Part of a small language model's weights: untied embeddings.
Each number is 128 + 24 x the weight over its row's rms, rounded and kept within 0 to 255. Layers, rows and columns count from 0. Numbers have three digits each. The size before them is the row's rms in percent of the matrix's.

# layer 4 MLP down (transposed), 1024x256, rms 0.0364, rows 387-403, columns 128-255
116:134120143084100141108137127144096125139100150160155103125127145137121134138116088092144110148164118108074128107127148122116133106108082127131146185100134150113142117093121183141069125123184165112089100122150124149163109136142147107078136094114137111124148105139142116092128162139125133118145114093079146090105119099103114108101123112113150116122080132126172097156104123157099145117148
125:076150138126126103097117118145141130133079072141124119126169169131109152151114132127132105118144113104101129090135129139101109158124113141181167140127146146102107159078179165169144105123140121161147138139124085145078118122115189115126172109130112146129130104119094145126114108155094115139164123136152161125109100155069172113117151136140120118123127117148089113093109080125160120180144
105:158147088125154108102161139140136073136125129117132090130172122144086105142123141152138126136112143103160076144129117135127123174174131122122139099081115134140139124099149168111128138126066149118126101116123145164127136100115092125086102159163140130130141134134153137108144137168118129133158104115157080127103147144182155162159152133106172141099135077152127098102093127123121121108170
098:113125161116157119101139093170169085135184162129135123141137160179092122150139106136105115114137135113138094085161128091112140158142140156138183139140124161150128107148129156116130112144086124155074099102119159133130143124152191146062138113172109152131142151147137146143170136139135119125144122167104096103138128114149115120109143180137109123170080117098131130121109109151086156065104
108:123133136145198109123148157119151116102139151135154149138146136064112096144126120146103147139119128104116091115123089100088131164138118142128137113082103130132117095119120145166108092129126107140105143127176124094113120122130139103137112122122172074120155131125146151143165178129155115138125135146106091120114124108120109094133099101121122136100144117081108091118153127103133150106136
111:091095128140093127120102098139172123167147112105144153141162096128124171118164125077158137110114167150119126127158117151121116091123096104108153080109123145146082113152124121147081125116144133082123144138097144178122108093152137128162116146154133150120166133125098132162181119127109133091155126145087123124117129130124148092129143133122157140140111095178158151129147126114142116150135
106:130138115126127119124148136141161164153090159174116131153109156138163144125127102142154172151116113115140145117117143132132154114170167143103118137130143189166120107132156144087123139149135147121175129114101146120150153129111135135138127105150135157120149142112114162087080109111111127074089132119162117149148099077138110113111129101091118110140138125160146143107105099106110145129136
120:144076113122121089110106112105112099121131108122104090116136169180136087179109123088156128154091114145084123136150142151106120101138124105127140134117120120144121170129129104168149158109127108121138110139126134111150116104131146157128125101150132099060160113082110143112116091139133151126135103180131155135145146141114153129091139113136110143093091083116131140110139156129153091117103
015:149129099166138174095133195125121127126158093135178162177134087145116135132152103113085141121149112163119131117108118135172099168110140106117135130121151136147094131188154132120138129126095117180095107118163182121127099115112158109120150131137135098134119160163138114170113102124089111144095114138138145099105158137170152127132122097115119097137148095143136110086115161155146146138121
070:123170128124132126137103126127153149102167160130089139143110155154147097075125141114140154153153165118145108125158095151094141130128175136139153158139139164137138105091104177187167119141154118157135111064116126126116114122118130096152144108123128152147156130132139146155142153137113119140130112166143089121118184151170083108120129143053145115073089114152145107132108141134168119131125
116:079083123118137167136110159176169106115122128098139152128157113136113122131133099112120141121157121113125122101138117155130082131144121140167126190155126110152107137173089121139096139107140145150125117136105103136136131148154177130113143172156115133163133109081140093104128096137170143116118132140086148109125112127111122120145115143112132091093116113122150166165132127148149116150138
114:101164105097130098113137081143122115140122126131152135153160175159070149119156159163137124130109119118135135118122144148126117141166152089129173122162141124112100103117158161140148097129148105122172128110160123131137095102100127147107140109103109133109112131130133137155172173118072124105185096134121117134177098135140133100112131120103136131079139130139175112095161168156162151152120
070:117118127162121117118132079187150164161110151125111124150155119148115101103096123142115121151166121120136127099125111097114125154094101130117122128140120132152094172149129123110069144120122122154094130149128181120180166114098113139140141159124130197122115186117161086141184108164108135090128100131130132112144104128143128128172153103121146156154148122153128103091101132125123109086145
041:141162130090151119144141142161128121159077112095127174142100162124124134093108146161088102108126084116138092150144101071158132159127131128121115135134161163097129141112127111155097132133119190095104176148163165147158111163110147125122143048107125109098097147145124121146096142104124125118109104116144165148090125109145146112145127127092156147123127135148165120148097102094092113130155
116:117156167131121124104109131132131106133133090125155090166122120141119126130121123125095108180162096100132117090136142094078168139151123127103135108084119130112107119139147103119071132158136134126111167098131147084100118122137119160166134161127148134132124138162157092123117138153134144112123109107073102095118136149100067113123102154146098119126095143173114153090117107090113114130127
115:119113115137103152128132132135113126111107098109129190117146176127073119134163126133159115134107149148126113106169153080095135115164138120121144132104123151157128106130101110157105149158128120076132109117102116106148148126091137148158156113113111104130096135137149106068089149114146087104101137124138159083127128132156130115107123129089120091144120099097053109156105167158142143085084
131:120138169106100146142153166102112113130131126132112125111130157123152174116119113140157132146141146075155129149111095134123143148153117109131127114139117113114144134135177149152138129105112161112120136104171120077123169132118120148112142131127111117111101115146185129126129098130132107128131112148169097121115116170127155111125064131110166123141126177116048089119136144110148141144113
# layer 4 MLP gate, 1024x256, rms 0.144, rows 388-404, columns 128-255
140:181144140155136131148118156093106140139151138157103171111095173091141152161142083122118153167149102113150097104133178128089110109123104135110131096128134120126157151113137101128140122139147110130123104141129186129109126138154093160132070118145124149099129138156125144177112121139112148112139148091143135151110162144085107125184130097113104160156154142163173155094127110111128179123135
106:144114161123138145165146118126114161152123107109100133101066148120120182141132087102156167137164121115103112114138164124106127094121158108164131144147122133143121129140123111117115117133138174141091097120193083134137154134122125104153153133104091119131121148150153115142107128133104118140123134169152127116139128104086155178124162127159113112138117138133151130148168156100102112144151
099:159116110160059125106096115108149138095131129084122090089099161108159144114128154168076107139106128130118137144129140119172110108116150163159148171103099125116132081123149137141106174077123135115113117153110125147079147139143126161115106118128088111127123129132092147146120089091116133120122096135174123137104169124139165126098162114097142141147133110065134152113156142110137119131138
110:132119106147157154126124111152121111133128115147104139136151175126130148139098179126143139178126114100144168133107163121125146136097133078117128091111107144114145125147117133130103105142130117127141140136110129134110139143077145137145161158112113091145132135083152145083120094165126096075112136145075132149103113145124133165099091120098136108121181138151110122109088128163149121138158
107:150124087133121135102105131184111123139106090116129126128081134086112126123144092152139133156155102143147123123151125133172109123112109118150092081148146087169154124121127123111103132107082125154150117145138107069099131115115161122116158164144096150138127098123139160086144062120125098121099135126123085097103143102150114067087121101094128120112104136136124121121133128123140128125136
103:132138127115099119150117108118121114110107118118153142113113129156125135148162102080112127146137124104151125132126126139096106091141117141143081126164146101079130115114159087157132117116144124113088067150118084136103104123150097127136107105085134102137090092168153116137143107140123093138113124108129157046102115149097098161117128160144143124127110137100149094153108142123137132063135
121:150152129136109110095129114129136153149149123142128090149132139141122146118139127114100126122085127102122088104132104137145118142143105093127116109165094176125147139105097154098120131176158087130115113124179136105095138101161111143132115137133117118103170136152125107138120112116117117139155152133125127152115072143136110123132135136122176126132100128159141144120143141115149148077145
016:120105149117132115107187080140142101152146117125123123116061144093140148154129150103151186120125107130135189137112114106088136165168115085127147140137092123106163129129148126125132127125124153131145117130109112101105176146094119141139149111153199179151109121148119103105114130149160164114143093176140096099167129133114120150106124126127131109121115137130106144143132121127119141098160
072:128178101121162120124109154105121162112109120136146157166127146165153138122128132093149153115136149131107092157113137100111150159107138150156163123145113156159161143067119116124123156124142096163099119138168116136106123105145130131141131135129169130072112171077147079162130165127105086135137122131151102098105172171143128140156154129130164125117119117111126066119128137121162071150206
116:090117118125130125151141107093139090187145082147122117153113078093132100125105106127093119141106138151133137089080092121095138144124146152058121102146120091185145125096139140139122137157145113134145124139145123065126109107152131085122106144143113121099108131139093089129135133138177141134134155104126115128113129113109111114148140125097189146105148106139134150135127129156142153172129
110:112148105133167126106144090138148120154149139092146095090119155156125133146116138108085166119143074142128133115111146144122165126143120121121144088141165109095124086130102143125173116089143166136146122140116097162125107116137112132141125127107121137149142172185155127182124129102105137131127121083103131146174119140120099135086172102154154125071146115126134126112132145144171156138086
069:116100104104157094074114089140131176092120125133128148096135147082131125145190114088093125118137151119125150130129126125140144158174137152128100151131129131122193091096112127122162131144173124130148099153142130116155114160119106121148162111127122142146159126135115121130141121114156126124097093140141129084164138155156093113139132176132106121104110147106154096087157129122114113116152
039:136159111116128119131146135111113112104132123154108159162127115149115111097127111097108105160089098122165157133166108077158143174130151161160126123162139129102143109132085092110122143144137119102116116124127128149162179171108087117083123141152075118093145133107103141135094100075139082094181109097125166164156167164155148120081126117124157165099105135156117119178147111126142140080107
117:130129105114135134098124154078116128121134108124125181110142124086152144145126111097099115118088173160116171166113092117153142169035143145112191131160110125099119122103130135121175140117171128144133156178100129133144127088085162153123181093092094112110127099142131134122119131134082147125125151167138157124113155136096160119121118152069131103154096138150122132101132126111094071136167
112:128144090132144136131142151117103141120151105168184111114107132128172100169120144146183121123135114181162098144129143165135166113172117112169094125125110145099139168133132115129148118140126120080123111134185112157115124144131136161102162122088123080171125097146166114147122130125103129164130122153101138175139134085149128147122116140119112149106127105107116114132135130131151172157167
140:131146183136162120149112179130071143099121136119125113165130143110135161129147118151097101132110153104088150160125108121145150110113149145131104130112071143148093158094136127101119133105127163110123075103139145138154061090140110146138156158106140106153142064140130133132133118084070164093142144097148126103120126159153171128162112116133135148119123136070136155118127158110149107149145
078:128086150155119093155160159156100138101133103135117130161128124113119146150112086100159141096089121148127143168119116112110137104138119139087102114146090088128135112179128144133125137171149123132159115145122113180099145141087126105118123134177180132145098114188132113105119133098140137085119117110137142122100134124112145118104154103135152122114186140130131119100148085076183134096139
# layer 4 MLP up, 1024x256, rms 0.152, rows 388-404, columns 128-255
140:094126133131139151127149129143135135142094106132107158134079138151134147112090096109114151145112151102135108117104145117131108136115146146100101119136126102140138152156140120120145143136169153111129088111100099175123111133182119164141123129137100115140125163139148148153128139143071201096179149128103095120120133106126091106119102145132084139122154132129169127079153086156147104139170
078:159137130179150152131148126121143150133126122089093130126123175139114160168161109095177190138150132112115079164120120116116141112121127122163149127136139132144137130126138114089085076166153170128082108124148112142138144136100119137141133139099099117156128094157205131130148158146109143149132122154139133132091146098116161143135131149145117110096093141091132141148105124124125119159129
077:139126121137084095076096099100168140118126158090126108087103172153145088131121126173096076121128111123131127135129114113144099129131131171157151153095099126103120066113142179129108132074095124147125111130116142139095154132137142167109084126164063134108156116132148168102136108115146109094129125133183138092117122128135160120102120175108088169169091128122137190125138132157106137113092
112:100096107167117149145125179143126135109156119122109137112127164119129192133095155090123116111135132160138109148109112139152101110170174131118115159113126189119122141134139100101126097165129124142162129117135123103133128146131126144128129150086135106142089126086162135167145115100097147116098119098102127154139106108142161167106122133133118109098128120126105112120053169124116104133125
107:144124156169115136162142113156144097141157164125170157136173124109121125135134152124173145113130135134100109119142110140111150101153076083096160142112130141131112155110135132131131144103142108112094171140159103179124150101152118097123114109102121115129173156152104092157142111119138111097142127117133209149095069130123138164117129125139138123103104121093149109097144128145127169085122
107:144119115186189155092084128087142127158140143131115118121133129146130126151140127122165154162112147153119181099094155145112133147146100150119157166092112146120080165110202118119144170125110160124133125113172113140133109127163132165132151153142135104114097143116116121105069139124090123184129127081094167186083169146143118072107136117112165116098130171116125143146131116148126126130129
117:102120179106121121139132119139106158156130126127147144095154137146122161125129105116143158137111117132121158174093149144138151106152124141124131143089161056133094136161164105126126118104107108124123164116096105143148107089078121109140119061126112145137103102138113159119086143090143164116135132144118086160126163167120142125154148133105133144120119105149131147127084104156156123156133
017:144113095166135152090124150124090116117149134163079140130131131137164080118104123146155133158144138126135136148116163158195143164119107097108107125146145084089080141133107133079148151121116114147104121143144157139129079143154099164158159101116131158138145189132152105130109114094127142150155137109165125111100100141165090124154119151170133111133132081132142107123100140153162109112123
070:126138135104126166163109114160152117109127177141165077143155173154146114114178158135119151101127118138132087140143186151123154119148116122142126123116131193161068112150106084120145150129120134115176085098120125129111150113054139116101126124096127152141101133135125104142094120139111146150137095160140091157155165133147147124137116128123129120095132131129164116121130159104128148137146
120:127074142168140119132117121125103136104127144166096119107160087127120147128144131112188106144143121086106137154137100089169126112118130144186134114098173155124094179108134151136140163134114166139117116129130125116128121149090131164121145136149128133167116125150147160077099118158133156142165175104125115148088138133080124114098137131076099129098154156106082130115130098115160153133124
120:155110118141100153096079152121145102139132112131105126131108132125163112119122085122102147118181106148131149135125189082126133160145147158163093167141125124139089165111152149060134135138108173144143143119084133093152157142113166122106122090142088125141067129123119148085108106135107155097109083151108129145125111162108132149159118125111130167150142129122149144120102150134164167122107
067:132072122157108143111144100124084103163081169143169079174112091146083112146114119162156161080150157094104145105146128152130117154142117136155143162159113103154132106158079149113092121145130151137102099165142118127100128129145141126122135143125123108137114154117103097158147085119091193147110135141153099132103136085097078105132133144137132103091145113156167126148117163120136142126139
043:123138192141147160154115108131161135117159156170151135147123127120124137159101127147146180165167129093108112100112160176129119078127142112082146091117107135201121159078127167120153107097106171145124152174127122136111130070148156142170127159112154169140117127114138111136154150158133143145117155143179103128146110097116107144165147136175132124137114111125127127103109148148157109149126
121:143136137095142148158139172146135132130135118119116151110074109142140165155124136094144134146096116153130148114138125109116136178114114159113117150092117142124099110128130077151150177139109114118122126121104147130175114109138094138122169134113133144140151146121100131108116132131156121107156121127141163075131157151136155122064181116137103138086183150132092083137122097147123146138118
114:113093138125124170133107085109148108161156165113184110148090144137139137094127101132105135064158092145129127130145151162117114159131118108184106125113101098148138135147126126113124069157099092098131114170160124166161111160133155174120113105128077126141163114122093120139144098133119122121096107141140156141115146137107129133105114136124136138139141141102122136143181114125175160101144
132:150110183158128158061122113153115133124151131138117177131138135079137111106103136123120087133088142155117139171102134118151123137108146141119111136157151101100086108107144108142125163109124155141154121119091161162087119164114149143117125102105102126144141117079129125091117179129109143143146096149155162176180148119088105136121151153149196149107139115098173144100128139145125149122102
060:121074144119160096133154125146131158083125118135143163155126079110112154108131060133160129108131105144148138126152093130102140109118126147120120121149154073127153085170139148149127130154128107106152138126114101167113132142114118084123102157180181126144112093159170130115110123080133113113107145096101169093108096106108167111122114135148129146095202145169138137129114124090138116117107